From a checkpoint of a small transformer trained on Wikipedia.
Size: MLP 640 SwiGLU, vocabulary 635, 4.1M parameters.
Each number is 128 + 24 x the weight over its row's rms, rounded and kept within 0 to 255. Layers, rows and columns count from 0. Numbers have three digits each. The size before them is the row's rms in percent of the matrix's.

# layer 3 MLP down, 160x640, rms 0.0331, rows 51-159, columns 256-383
102:123158130144115145126129134103119096096114158103102097110120091135167152141135125123124177110093104103136121146120112157100141177143154114144081139117118133143147081064159142106109121131105158139111138120138129131162155117126090095158174127092126112110142142126108108127113145125127094096078127153124129149138151093111119104142107142127128108110175131122112184127126091165114116155111
096:081169131118101138114143137112166151114131090153097109104123133156153112121072161110110096110116126075138153160144143090136111170102095159134150122131151069129134108117164154122142152135124139127135138144110144119152131134145126124169086132092133110109102063082159125126082120158101121125137087155147130116092129092126131125123113103136153121144100148149116102119131118116120134147121
099:154127136102144136138117127151151133079135151084110123123115141161149107114114141125131151137165162149099189118138143124123090151132127101121147130077137102162120116146149131131104103130163161127168205109131127130126144121147099143151154124115135131079090137130116133146113120153145146093094156120154136126118138124112134116157106164130133152142125162171115085116095124112112180158151
105:138140154130185102140112093179131119128117143138124090123166131132100142131126160157153101138146094114131121103122194130149153182119137093159148139135125129070128124116131124157136114173137172134100120110131165120149140163170123139118159111091139137174124175121125126114125123115144078164127114142156128087153104149130127170128155118100146123131109134149136094080092125145102156115171
091:170152125126122100146110049128107114129162153111129136124101121121168127095124151144088113126137119120167170149136155098166172137139150106130129135114122089132126149167133133129156091156117126123128141117141132170119129141128144125127153149089117123068094145086122127110138171136140117110090106151139178168135085134115135128128136109111139163111109104200151154134130134100108200136134
099:135130096114125155116088118160132124124121116151134136130106148141114129162096118086137134122129102138128142153175105105159145170129121119128108110097090140121100147098148151168130152130119132119138153136142101121122162138148110131123124164134171134115166086163160101142127137149098119104120115142127128146114103138185104129133104121144131139142116054133153102090121136118095127149131
099:146122119135137144159118163095139144128131175142142083155136121126122149151109121107120133189145160132175098125114126121126150075163109114085104132104124165112131086136121107087141116103134139153157118136112113114155161141116122147156127123161120116151164154092186164148118149081091120117147163110128122150186124157108129117160160144100149105130162133079142114136149138100088132132125
094:170118137087114101144096165127121149133159154118158168175141102140113090135133139125087137133123138077135106154142121111112177092115113147117137107154141130146124109152087112160122149152146146127127126067116133113136127160082120109120133109139152151147157112123102141151121162176131125128133138136153110129132131117116141125103126119093126165121130181135106176138138106072121136143138
103:078152136117130068156139159158136127121070128132134152087138128084144140109119094150134098138138136159126160129107160175123150146092124148110103089100141142123141101155157175138092123141116143074106125104135080139168104101117117099146100134152126088123134126131102135145176143102137100093159101158128048131135146123115127101194144142154154118103128080156129109165101108111137084143151
098:109108145139134103142130141140150091113130127105163085112165103162130155115103125195122134128120159133067144119161146138122161110128119115123104102171146121136116098168098136134141104203156130103070143139136093146137138136130051140122146112140156100176134107187110113143151144134178155128127118150100170139104126117139126157155116105124186163152124110133140127158169107114120106147120
095:144136117115132122164111105107129145133160146125129128168125131099140098106122171155086146149138149152128123139118101138107127157173130136137160149111113123072144123127081101088126112094139081142087127145123115127120130135125100117121104113129127054162145097177141134126116143131111106128135097142135139194111126144132125084074092127109140171136117132134149102113104087097085150111130
104:127126071127113121126117109125135134114164110153078162157119086129121123108170156163104086085112070101149162171140140180125143178176101120090111151133128112145145154105142139144144060102133125166116118118092111167083089119134096159160128132125128132157139149126144104135103142162150115133119123117108112133089121158120138114129109133174121092118105104150116120153126159142099104157147
099:167140143097118137155109108126152140123130140156136132149126117148116152138084164139145115149170124111105145121173144140153153111095128081128092156093142165104121140125111122069115120139105119128143080137150124163110098107096104091126118153093175157151125176157134099120158131100131133110141117120102125175130108134124143091127139118146110146130134138117084121182115106149100107101140
103:102138094109121127157148120130102102158126117110126120133143126147129168124138134135163115113121126154143147117120129130150176072069122108132134093117139174120172089132125128170115142160122114144138100116125131112140087113122150132106148158200151141167108140162097103143142113163126089139152194124122119174104119102147110127110103122082118166120105124086075135125163158131114104189081
098:100065123113161134116126141173130138141124140156125155154115116101105125164136139119125139172124139141136108078138137153096097166179118113132109127099173143140136115123103135103128118162101133119127135104137153109073174130075132136117106187108146103144182145160121119124086131077148146120143132145107128138148149127063126156118151127116147134164145125105162126148123117092157147118103
101:170127185131060114115098119145132101067116142110153149075147163106129177142092114066146109146128133107091104133135129136128170119136169132146163117101165135115145157182086126143115093112126141137148152134178139065099121137156167222112144139110130150116119077089162089124121114111159150081134115184140151083120105114154142127147137129155118115110105112126113122154123145178121163150183
113:104129139121118118125135102106102134143104196124144129094117125165139158132107076102112129102160116162125094111121152115140173175124144142141164095149121108142129166124147165097101116114124136137120153122172126095167133115130081131161142105110068142103143126152119123105150135117120108129102105123161159106124157146149114097107105150132126114158167106114105139110107096177126161101106
099:142076136128134078109165105135149125120148132143092122111130141094113105110145150166145131144111134120140091089135141155139110085132142126102193094141168124108159105144136143116122161118150117107120121113134129106159137139147134095114174078119116118135128145143119111157159162099097089100152115123134149133113085103085135127091090129146129104100107116116087125139147161106111154116128
103:132108133155143159126134174111133146115163113134077117069144122142150109108131152094108126099109087104150125151136105099141116102159106138142153144167130154118094103117157150117108202147126130147156161143122113096138115114119106141103181103158091131163121141128149126109088083104123130151117151111107121114171108155105165163142111134105147124120111116104102166148111138083120134182112
107:193131138118142118134095114133136099161094154122141123106117149092144162170120144197154154198101148133139131094149088103131182155109151103111127111129137126162126119121130140118107175135079147137128138127164116171155162118114118122136179153104122124127155123123109107119153136095167126124163129141153139159129090176144195151128085125161108133124153114123103141090121112148149131126115
096:138139137138107090153129107105103118147140107148067093139117122154156179101133101154106115107142128142159132131109117181150129101162148096139126155112159153149118128130159105144145112166119099134122146138153113156180101112118141105118162138147083097117113117109113121117141135182134121124133135153155149153152126137080121104118109126144155124097138114208100143108106128111107107101114
093:117139102140123154086171113163127116114087131131139111075123097083109135156166119118139150127124126111140106119142127097151165139136142135145126097112114096157117122121184134118164076123116116146167162136130137181139121067136147137113141127134120106117091095121110135092129125112194154079120097151126132115172166117113134164120148128143117122129098121103077119113124124141160139121118
098:106113128176126054132138112147104121110135132122170127152179124138130144182152056094119092134130124133130120133143170109133152124164160105136130077117113118120098107101143124156143099099117100119097151109138127192124128099066159179118140153089157080107103127151116139172130107113147116176096178147149170139117109127123106132118128149152108081175143088107108165114107119114125133107114
101:147132118120089094110117110128098098177120115100122076134135089100081116121142105140099141108106129162167155117125121135130149110127116125117140079186101091154170115138123126162126111116114135119136078108103139143088108112101127137118155151130100133149130143134104130135186135116114142086180099119162090135150110140137117091120171116150129125147118105133173125099174188136150099117151
095:103160113160128109166152117156157116080119105126109162147126121114134137170126133143146112142136164138077175112136101137112110139146121122121153128119132157119130085126115127117145103162148144141131167068109157128088085145140147139119141118143125138155126104119113119133150108084148129094182115156125162115132183135099133153178127136148171120151140110109116101153085109115123096120141
106:143108121124127134189144137148135120098104132105129130135116168082167134082121106133095090095132102132118135084106140105110134156136099161149142087152181148116073107112127119140101120120117152101117137144174112094120107140145159117138101143140120154107127155131184153149126160148136144159144151113169101102153107126129130131165145171113121125152093119140131154138122155104153132136161
106:098120123139089127102121123161115142141117136154166154106106113112154091145115172117142128154117121130147112135158165141163080127114157102135146104129081115116129134120083115124084119157147103126113158104098113164113126130141120136105098114139188113142109167144145112167117115148142162136132156155156098129119093076121108095151117107147089128156183138141125104111045129116158156118132
104:151129102136149142111116150153156120119151129148125155092121123114136157129177133194116172088110135130095167153153130177111106158159167142158111145132119132167134143116120167190128143150171126161109110102150126139095119130164156155136157181135151120157108147117113128171123136099176125052145111125152146106140154150103072152138145132082125112139133146147160079150193080113119100111127
097:141120122145104170140135084133119149077169097120108146114031139171163144118096163150113171129101141083133089136105110145147140138157106080144130162152151169139135106112136143095128118134109162101139122129138152127159127149131164120135125109154111144092091109138142121080139117145114130129133119110087166132147100138146154144110179102164167122138117155148140139113145109161178121131108
107:156134163160111102139156120118131142109121128080084139099125115148121128093066098112118115180116124140130126120122107115101130138111151090133132174152134160134116098115120070143120161157113161117182172146125161124116135150084142115166182105133119154169154098115124166115127146096209092130119138122104097156127160135109123116164106143157134153121148155139136131132108114151118167119140
104:143121092134201147116138120126122117161129115143156107074100139145103107110097152110100160128148155115140103117101146115082125131116144127138088157160146127123123144141144145106157130096121137128131127143166124116173148117185150114107135138134095121113097117128121115170117125104135083146141109125111142137128077162121088130118141152136138156139149136142128159101115142131157191150123
093:155068137100134066137117126134102107151185118151130102174139166105155120121139162117145122113097179114154119159154150133146162093190098095110096123153115113123112117148122158090123117152122105138134123120103114147074108144108142108146157124140176141118168093143135187121081119130135136107137111114123146168107137107139103151127150121108134106152133118186113135172065085121145152111158
098:136168124079146126098148098127116117125121155116144100141133105112138101156157137131177096104127142168108118087172135101052174108085125176115130103079133099125147149182109098128153146119117136130136159131112092153130148128118166155134118143100130105135151111180084121125160118154096121145107073081123083128131136144102122141146101077114115096136163109086101080111068110151165130115141
102:160157139158135091112130158147095134156161141151128121138153129131129093131122129138130067117155076113123136122145142192142139114095146129154122128121114088100092130108164084109087189148144124111123125085169149152142125088117163135141144146107148123072132111150131135090142164131126151115126127101154104138067085140162138088088102134129097125126149112079167119153157088103107131112139
099:141182139109104139119119144140123178138114140137160137108162140146123156135103150129149132162113124110127117096109100112106134153137132112167111159104140089109120121107103135145123139144145133155127153153096145083128117136121132140100112108104098123130093143134105139101105117110117136092146132092131115106150125134142105106105114110113156128106135129095096137149105157135116163139130
099:100105119149127121107125114068127120173158130151126120132144165099140110137154160089109104138132097103149160099062135111126136116124123144089128163150102100153116085093170137120136158156153118105107119131132147108119147150120129117154137110117144126087115174127190129095131138144139137133133119089124069107129132128115110107127123144167106120170123089130169154132132136143138137156119
100:157133108152099087163090159116122141114129112127123103099156126145160122126151086119127124114150126142106127126093143105102089143167132155116179145103113153149121152133090060115118125137138134151111152127153098100116136128128152124110125145117090131135120097144106141095143111124130095117098115144139118163160103146131123155120146145112111100128155146131116160155113134114096177030151
102:127140110131101107144129128137107100125147144138132131109082129163144091150106126103087168132125165112149135108123109126153116133162129093138104107099165144090161115130141140127121136125114152145150102156151156134103116138142137122126128141089150110121149094143127158088125157110124130107084101087132137119095119128140130086137123170121106141139141123145117121097154175107143157132114
097:082107119115121132200108102054139155120123139150118111124082098098103098119125115140121174149102157100094132148136108101173128115102197093099114093166143160136115134134094153093084158126110151111091091119098123144149147142122102129120141088112069126128149110089105116134150121141117096118087134148128109082171130154155124125129138127145148150122168102143140132134142086111103145147127
107:120145095120083103161128122142103185157112139091145122149180125102170133119149113141083071100165110166127132102078095125144118118120144105117089108138135111133147177098135161114113101149115144144097134123105112104144107129125109147132093144096144107117126092154100140135139107136136123146125121125129141149094136105148150132151145148105076152149159131115116139118159096129147112162112
103:128131158131106150175152113102120171143116116130111128085140162156116125110072118100142124141107154159145094138173151146153146114157136123083127118185114119150133088103136124150134099105140130170121132099122092123088122115086119117161191142087111095145118137129141091107126101122136129126106161096158112127110135163129131141147145133171121125157103103145144129123144184122132165120153
104:137151109108101133125108129121135132106112095121128079133094099135108124108177171157090142089139122103063113152152132177153102122173129124131121103153120156148137147130126156127132118165168176177150138129160129103163128153138132098105143145155146092158112105071124171101096077104124125150170145138110109105111148145136093151143107104173147183130123123112117105094115116135108130123173
105:131139129146127169120134132110093102157114108144157125111166129150106149173114091104119190184109147117183129141107151114128172134115127125135114128118143126112124106097198141112147134154122096111116136141104149163097106115092114088096174117172122104111100111142107166107106125081142146132130144112163126149131170147085127128162179132106138100158136132116094120086159152153124139135091
100:129117127126136123110137135107089108149140117156108120145157106137104155111140196108103171128118106114151135129100095102095148120155128167076109127184118088152113133115162156117154138138116105130111118218121086157115096117136094142148131148146143111129096139123148155130119163127153116121099124169129158104144161139072125149154121104119116081154112119132152101131167108139124098125115
095:110092135125107142141162111122125094154120106180085161166092165127122174114071137189098098137155086135112127147159133129137156136169147132137128139105129139127124107080175076118106098121124144138129159148152138135123064116117136177128153119123133141086126138109120149121120168138147122096100150142146116120116114107122159119131091158124154121143112108130047186117134137132078138161141
097:102171141139066131119150087098152139141125119127155132162124171104156149124110137111144116133107168124112138155181094143120148116131134114119102098147127128108132139177159165112137109122118070181110112110138163105122085101092130139170129114148146121143138103160132092148093115175136154114117113104122134136134129147097137141107120101119128117146147130095138104122102117105076114133159
096:136118134120152126128126123136081144132140144105094105161132081107142158169179138146134118139139091170097118077124160126137108110146092104142183123123172095105108109117136164154099131163144135151160110107091102162138135107149128176119151137097129099139154099091113157149150154123135124184121119116150122175090128097123144133115190136128085137128125151160113117091166134110153088139116
102:140121147128079139119151106150112123094121138135154147110113113152109115147124112169144119093180139130097097129097137124124124171093182120071123110138150146148158096105110147177139136141124133096157169125162149129140142137129138097122151142093139113179129054165121118147122119109109148191163106118134097109088103141107129090102125124149097125102108119152182129148135131147119120112125
100:114161155125089164108152129109112111118118123108132105121107114125140112085103121110127092117127136138148112139108132161111132111137139174109122179147133132090107128109122070083135104149118103138112127137128088099129150119108131189137137123149118103125145113120091137120104121148174115147120151120133095152145109119072138119128092112138134092119147106119084096146105069137096144107139
110:141133136110095140100115082155110118109076119096096127120116107137132125111115121138149126146122142159135129129108120139132107133108180116112126128089165120108136144094086136119133134133079119112121143153148166127133152130091140098123129156123105123092127154123149087117153115091110130150123092121148121090115126135114130122113111124135077129117109145104152113124143171134136069118132
095:075128185109139136167147123094176161164181137072125120161117116116163108108133169115126152140171185119124144112112114089127121080133145107162108118146074079137113153139152164115138123087190154150141127166129117146138121152145132093155127138134170170148104149131141134106143153163119138137154107155095107126132129115154156120118157119096136108082165148127119136116076123135139140110118
096:097154104175119139100051082128140132122110110098134156169096144089098109151092103156144134143108134100159148134085105123115097124147127098123107103148095112080122140128072142089115157158134140112107124105112131164132150150117149078126116157152093118128131117112108097130108105113134155133157149130096112101138142086136138140144133108124159114085126149139142119153124183154151157136133
099:103137109135091132150122127088107099155122165117128090129143103124147106158113099155125128106078099175104149141154132137136139101114107140138124137132079087120154118165126108131117109109148154121143156133073154143166150093122090160096161113122131163148139112167122131111133152131151115128114109122163124160160112127080143101141137141131141111140128149147143129118151110141101122115109
106:140119133096118159127147163120102094110087110142136170141170113156116129112160125128132137127108119118119105153079099118113161150107133137155146137152126137139138106148166110169134127107124180114130173129132109094130122139145131196118139156146118121114157130107117122133083121076129126138132124153109125099099171130140140135127127117138105123112117166130145094150085164152151137117109
098:124105119129156134112134187117116122071163155146107154110143116171101124128119157089091137180165120086165135082128145137125125130160087110132145134113166165139160138135164159062178146089137110136154152141136125177116122102129115100125172109140118128119134101127139113117136162123123136118129167154146132124112126133134137135131134144129142115167107133116139135109047126151131080131102
101:138161136132178136120129154122157101131110159118133116087087096151131106167090157158147129144099135071123135122163136152114110147115130171201143128141161134120128125128158077116140120163117136139167147118143149121116120130090139106134102100127096106144120145123161137079127134132165162168105123120109107127125117116116163069120119124161095128161122121181094131143134140184113147141113
103:144111140105136148161142105093151225161097162107128142109144100151171126112151162161117128093096116174141129110108156113156115149138156134138196116131154100092111155108148123113122166135114106155167108129129124196114112136169134106091130150080148120121111160169162154131129110113132119135096143109117141145120127165169130170156152137096057121129110104136089129095145109082097121135101
096:131175068167193122113123139140114090114136159135152137105094112148168112148122129169106171083111125107159108128149107115140123121125118112109123146131148116107133136149147169128106097149135122168088136097179115161120131153165139078123183098188121135138125082102120133134165104092108121153161120126108112142126116134115172129145116138114153114105131079106156132101060116093124169103165
104:145168135117131096126130105143142146127113109124119151185099128115154110101149116131105122107123132119176170153118126133126121144154121140133135117103149152093077095103146115096110122130093138134103124112154083129114164165084142110184091142136108129141144109129145163104116116143104110113074152089108167166107133156139105115096105132146151106157144148098111117137107132126101111131123
103:152110134107167205155175175130123103157156127157122105110093134162100130102143168107088109161143100089095079103119129123110176150165109114151149129180125107105103140140084160109138106097133119138131126132110118146138122101155147151131108131181133128162105127135176131111116108112092167157101113134096150165158062159129089136180132129100122131126123149129124114128117119164103151133127
104:102116152104124147087129137149152140117124152099121073099088148148151096152103120130090099157126082121153086114108073098147077164107130121134168143128132104156182120127126152179163178098118147102136128093153168120130184174143130085064138116156151144143141117116119137160127126113089131159111145141149129118136144118144177082102131129123129136138148170172123124089048140134123134108131
103:092151122156127121132130150140109114118120112180097130138095145126122144141158134129094138147158145140115131135105144149124119089194117104123106121104096144121124169118183128116143132073105118123160130149127100126141115146157099121110132125118116129120082127107126149075136106121130161135130123102098132182163122133105095122096127085125176112121130154144147140150135166128131111126131
101:141126115139110144135152099118171157110105166150101120080129094115115104079121119115142113133083145118122100146124148144137097128120139148129096163113091071146118114073106098094091164126134142127103125069176127131152129104143037154169117151108121092102128142184118141129139124140098114116121151074134116126106123133136132121097160116103095103105070137138137088110096130140124120139117
097:077141111107098086091110104070129164151137117147122150133152127143125083130114085131166166105061152169155115126117137132123096087113154116094134155112104115099130117164134128143152148151132131121088104108122152115120123136104126129123112136142162095109149155151112062086146124139149130115125108131124093129118147080135136120124083126145138122125165139114129123091159133138146153108134
091:120142137177113144149103128137186163143152114125112153117133157096128112153161176147145089111137126148148145146155133092180162105138122128128119105160107106116113106194101141166105170159126121134120149126161134171103178173100120126138168143178149124139171147113110144124168140113110118157121109124087108141087157118150181150104132110143125155097141123116090128176112159175136136084141
100:093120139132124091107089149141098094131101119119138125138117145115117124101093120118165111143125136084128170097123116098110091144104121123139148141132108121150083138104118112125097087146096119120124118077121134107077141164106157132148069084092094197100133113104145150110131102149125127136157101167151128147130178133136081075123070122147115105143092144105204122109135085130117126098123
101:095126122099150124135112179088117132127143121121117122116148165137177086113126145124190090164114148135164122121119175088143153117106147136165118144164140083110143124167110141149083172110077143116163122127151100131131135163134138127124165098078171143147115138141133153131159158110123094095151135141137072135139103096096093132155117136146148099105146096125110127099088126091117146132133
107:150091106155118138081141154149115117139135116148127132058115141162097127127147100097106141112130110158132122135153109150133133126138131103058140149088089109118128145129158096147128101123135130134133150129121148132133136137102112139105117124143051127119120131119173131184113103159120126119119167125120182106133122112099182120203127130183124129135139154154093143148144175136115129109140
108:107146120150127146158082103112127140121155129154117087143137153136112133069124171122109148092107114123125141141140119137158097111154111143119131156096164124125134117077148125110140122113144132152129089149135124117140094130076142118122112167099131131133139098118175153104123133113127143151126137107116106135105122122174140185139098135165122145129169154158136138141191110138036140127145
098:152121135166162136121146125140152149152177103153116116123139100123110111111142118136124113120173133099159160112176156169109109122082114151161155109145068123133096136156133140154133150155141120097097120094096155144090126129092101163100143140074115131137128152141077118172117059154071096089118126113133126132126157166113149142116148099142094081130139083109126108162120130117193127104153
099:149158156114093152141130098116148109172084084118153136127094145116141172156151149129107121120104148101091177194095191132164140101118169110134128154147086139100144135077144132089089116116107096107140116139092105150145132087139094137107148148179139130100156131136141128124151146166126106111121126129109175140115125112140150104102141133086151136162100079156107157149153068149085146163094
101:120185133117142145136106134132113125101115122157095130104177160088114101149133129167140142107066105141118090135121086135146117102123105150121103108129132133144116124161194114111134101162139107130094130112129111115150122148123155122164076174093140105097117115119144127128143139122101109127158108085102104114174105094137101166150107086129113137110142120127159146127138152143096160173138
098:098134160149143123135120124165123162102095140088170103129190122099090169132108128128145150153157141153103119121156134087115142090106143128146167074115149159141141115139118137137131119156109153156103132099128145100179149145109144144103149118143144171183117108110118164152149143137159127104141139175126095125122121125142139115159115126135112145100146106126104134157163101140116129110151
103:140090116133073162125113074104162130152127111102130119123141073162123134105142129143116103077146148150101162113131129125125093166122127105110161143162113149140117112162107105076106131112113136137109102129074110149128148149123075183146141134111121145120122135126132098093136118156120171142116116134134069169103178119147106102076132132142145099160135099119097168160114100135104082152143
103:132108149116135137139122116132089146126084112086157145172105136090140141117145114080124125114167111091133151135140132124125134119178133134146106140126081097145153103173140149135090093148142106140130148106133138108181147139141102105137108117100147118136112179122069154141113108100094140108130179139149153127136094133156129116182152117114106139116135151099087121148065168119160108166119
101:123147112141145152096141133152131175157100107130124106148170124152110132085153149141111087092160087126093176134155106134119098128129124143144136099135117094125089114091128174106116163171159085131136110073115127112117153101123148124128110144087122102122126161119133130110105091109151107154155171119100134121113144134155106131169173083129096107130144126087097121160146118110114103129120
097:129098157171194136141140156136152128142110110131103114152114094121130124122166117107128115134141108150160085157136157137083090092145117133151099177165082100132119122078163112088138115120145148126156101105171099111119137118092101105155131116118131120108101138134108124146128126069147142145117155132114120142108147144085088112155128120117144125097084134120110095152121111150152153091096
097:122090110145131081136089185162116144114143138119115122135096141135108130077154136143180133126088198173141147095108182121119116155124127091123128101098113122096129164097172154083139176098124159154156127131122121128133136133160154129114104105131130144134114152115125152111159152161150121117122101105122117158104129124158131128117137113130119146135135117152129155111109147138162058131123
095:161126110115167128131155142143050124118105130131134131105145128160129111157141079108166138103100084134152085105137113120115134093117117120122102117097099183145118108138138126166136104126149134163162139123113142120135118087139171142111085143121105108148121095074120159107167103092130110101161114101163121118145120157078122161150129115171064177114078108138114138131118120066136161136143
094:163134087155124140154098102124127173115121127090159127153134145103139123147088134158165122071127138138091126164104191118164112106085141129153152108175135145144114092183131138077123112132137105121124083074094104095127123126154198101113149093114112137115154097166113095157121121088157132131145123165150161129074155135131128136128119119115151148062149151123124118145140119117139096141126
111:157153143174118104134108099147110121086114133087106134145142121083091104166113105089153114146123153119118125174131146143113121128108134111142123098138097125120116123142081102148100109128132122106137122123121110089129177133161189121129085143173118119128170160097181105149069131130109184121126116149127149133102136087122115120125128105151158136146138166137130153157177149134137163132110
100:132098128155102189155111157129153100108120146105106126135133142123128069139148169119104083128105165104147135158097150121112100136107136127163108151122107110170127170108111131129150108148120125127146139102160085122077120156170165143143107132118127110135145167130175130120072113135104158107100097124116130157147196122107102062130085139142116128133100115113108120150072098132157151131135
101:161154117165082116170105093106077152120118126146129113085124151100126125129126114081134087126120132150099073147131149123159167166099195145087118126116134123140145150094122105105103094137107120145135116158114104126139125151133119133127149090067148117119138144135108165135140134131149154119133188137128095140144116162132093123144162121143171132158130157146118131104145118151128137126180
088:159122123121164152147133158116124118137078106101099102101108093096115133206131116140111146135145123152099120169127141102167101147126096120147142138134109148107118123081104137146136115094144147124126144109179154158124097119162140118077150145137150100173110177102111124146122153109117161162140147149119155170143129122141167128163140110156105145133089070140174097074156149149134139133146
098:093136127138112157137099119089116131126153141142173164133140145144096142136149126140116116158161128183100098168111142110149110158144076136116124139155112128127129180074064113157136099089130131157094120148138122153093126116163120151116142142168163128174117134155117161172128148149094119164145148139141138144117108096115133115086158113113176127102148146132129125136115108136106096105152
108:132104134112106092074112101127125202149111151124137141124161119115135180123122149130115165139110139188172115133125111156125133126071158101134124107120093138151115202146141129125142198106132093152104124116136133118137118106084120158126119149067156129138128106115144118148124132112118107121091100121143170123122140118122106164118108151136112182133148090171074137147131134159159180122130
100:155093117143089146093147124120113142095113106143127113118099144075136105118142102149096167129162108115116161153140163130182118122130101104140113155160119111121142092086083104171130114137141130140179133109153112184070109106128113108112125149142125128134158126134133145134140102120096120107135151125102146119164122148127146092154152140127135120150140094109120106183146105116148148152170
098:116117122116117086107127095080167109152092129118088107163121147134160107123135129109159111165103148082177082101134116113163119119149160132127120123132094137161150175139114128165105155109082142145094138153105122150173135155089131121088075149126121148132136190106126141170130133105073142096106090193120151139121088155146132148104130138140120130123141161131145140120129155104152131141090
098:166144135090121096132127130111146109135147142114101110116130148132104153153174129144132131120057096118144096087105109121113187094129124117088157162141136129105092095121127142194141149135105153137107114103139216143139109118132190104123140153080142121139112098102157107140140119104086122166164124104123097140098096106091166114108123124130128197129112138133091116110114151084132143129126
100:152122135134149120120122109138158143139181130144105171117138169136130159111106112117128098093135139128143137111109119153139167157107131104131154145137157117125111152120144145161160126164142147111134102128143106146114120098171086140141133118102085129102139165125125124108130115135120136148111164098126128130113114143088099139097123103123089137130142136127097166134114143080140178126131
100:101157154105119108080119106154132103119129113107117137142158107114132156097131115154131122139135090113168142112140074121140099123130130153144152113104127118161095150137139094130106124141144129095100106127152122125120114142179107141123121123161121127100116123122120136157125105167149082144194079167150165138139171134126098101120101086123118124128123110119179107136097133141079089131106
106:132140124100136133128170107079143131092151117123116161104136173137145168105106159106130180145118121077149133108158118090105113145121115120132148134142128108120135157142171162148129129117084079138144128125126176111135096109137118143144125159069109100111090125122128090155134121103132121099067130107154170115139100114151139167135122132144143120119118115159143147119104095100178181170144
106:121126141097111194120150131149107123117118147133128116126091163129137145141143121125114107125099086104132113125151102090081149148175129131104142182110110117151129131137144130094125117120163118126142120154145137110145112117090116140121145092123158112109099135137153133160139117151142165107109161110115106143146108111104123117078119125136126179130103175165063115110130159162106161132132
096:128162114152114118128144146091140150088121157123123199084120137120109128111112127127128160150141126149119121147140135145169106122118131173105140106123125115120126103152099115180135125156128124116124160116153139123145104125121158142138180129069125102135175168086132118157116111146138151141139114139172161168099155095133117120111092127161110146131127104116142144143175134121106118141170
095:125119133115114105168098125092114125151176158141149119161181074125140156064113137160146109123151080167162100128089125129161125092157077159175081133129123125127105170146128139131142095117159131111132103164096126139130139152159116122144111109137142128130136117151163065106092147141145133107143113118104116149125119111140146164132099139133139122109118101144128155115193149102112131083160
099:066099147138106110161116193152115145152123158110159135133143103103123150139089170106160179119117112143160120102108109123080100072133097145126110143127158126181106156131168148117116096118135116125127140153082109145132124134137111109111141070128108134190157116109142079135112129146164142146156073208154129141154156150116121112158074131153158095119142149148125154136140123125133149116101
108:115119111124127085161109140106136148137122137182094117119152084143130164097107134122151171134086152091145131116123125147156137120139157165117172112119153155140146110137157150102097177140108107158131135151120160103129128125106109121151092130122112171100128111094114135161135105132121124150084148139152112131131158148165120123088119143144109116148139143118142177124186125113176104126098
106:130117112097127115140117134108182126148087122160153163153148183139102129108116131119130119116112142130156098112121106164141134146123145086104144143127104147137134096114127125104165154164093149116091131149162153159157136128135131114121150115099148126176130148150149126085169180137145099134073114156094089134121128142106102100120099135129153142139100087162153107107145156171171140131102
095:125171136133134160133091115120125172128122171119116135128147128154111116092103176148127115116131122123118169114159109119154122140165088120107101155102111119141157127124109118073152071119106123125125134116144103133087159121114136167160136167080083138118113138130124106066113147161098166149153173146145077148123114101122132124111149119137126094113137164140122145149106151132115137107122
103:144118117165105163129122069158107132119137073108126141146092121119128106118077143097138162115135145126092100122096117106101132148142128123136145170132108108122133095135050089162165142135158133119159127078132173172100139111126100129119125145091108111130140098152146127143139126095123124145111157099114132124107166139161153134104177106144126158120126134146090121148114165176160156163130
096:143079155130118117177088153118136183099095116103120129133126132104163101103128122190142086145119168143115101145150124148135137131162158112108147098107120095135122140093103142126110153112132127091150046118105137104123172136111153120123086128150146155108127143135134096154115126144090125082132103115155122121127143139124133112140139107139137113107146138083131078140135116136135144139126
105:134139164078150148103130097107171150133147095119170120139126104131145116120128113095113134146139149113188146115132132122117129081101109131112122165143104122092127089141139155120124179109140120133111106156112144163087115122112074107141138167106137108154125147088108166118159146146130134141129128105077125152115160137141085153120132113113128144117130086119128112146114156105095150090121
100:139106118142138150150045142143132103103137148123105159122112122114140118148170114134167127133101143143171167106116172111102144173157120096129136086103172141111102157097085167070145155089118137118126116123104122175110117111140170126138159143108124172114115161149093121120120134146158109091114129125165109137136115122132136132135129169180090126149091112143126103132123146074086124083157
094:153114153135135118123104130149135147167086135117118145143149110133134060123129113128108145113150119146089159147092127127087155143142156170145108145119124162096105150144115134125144088166153097188114128137130110119145157123139123142093146117122106168139151097118127119104087118133130109108138113175094134142180092128089143105105145151122124137107111128114124144125154103173140107107123
110:128146090158127139122101120128164129085111102115066155141142155135103154145170152109119164142106104098149115156116094118150094108169135125164143110146115078147103140092091116124137127152124119132139129117149122127079114120091123138153130156121142122163130150116128122128104097115124102146129102132166135137099092118151154094174127118121080098141121128141118150135117141148115187120142
094:164136108091135149142144136090153150077132132151114103148133126156145097131128146117130097158131125126101092133124111128118150153141133111144150148130145139125145124157143134167100114104134153098130168164148122121128139116153138123132145110136105115116077180123123093102125157135132164131106113134124149102152103134108096130125132116124119129148115133113128130138104118152164125138116
108:150137136106113115149111117108099161080124135141100149110147119126095136162148106146129125122132088122115112098146114152124128119083095132117133109134137129157096100121146114163159079146175145130152131150114126167086150146120124132110173115128151158146115143127121126125165159151148126111159143148136117155129144105099164140133155141169107149148122127147131137134160141188140122102147
096:137087180170169133170125097064114161165130150085150109123150166092149117132146104120152106091169137156112124136146140155122126107119133169169134093124151127130125101126106116140121141095150138120127137134138110127113137124155164149143122133112096128134126119125170139162161158129126115106166116121134107186159090119132102072131141174149159121122141137137086142104149122086144124089126
097:109232075119138096124146127165134133174079133126119175108164120098125135159132136101162179177098098140118126085137075178177116147170128110148135127112101139129109150133174140154124103165121139156135118120126068116112147118096144111125133123121082139115128109122119128116125103111163090121128102152152134098115117104093102142115173141086110088127152141101130105121139124110147107156107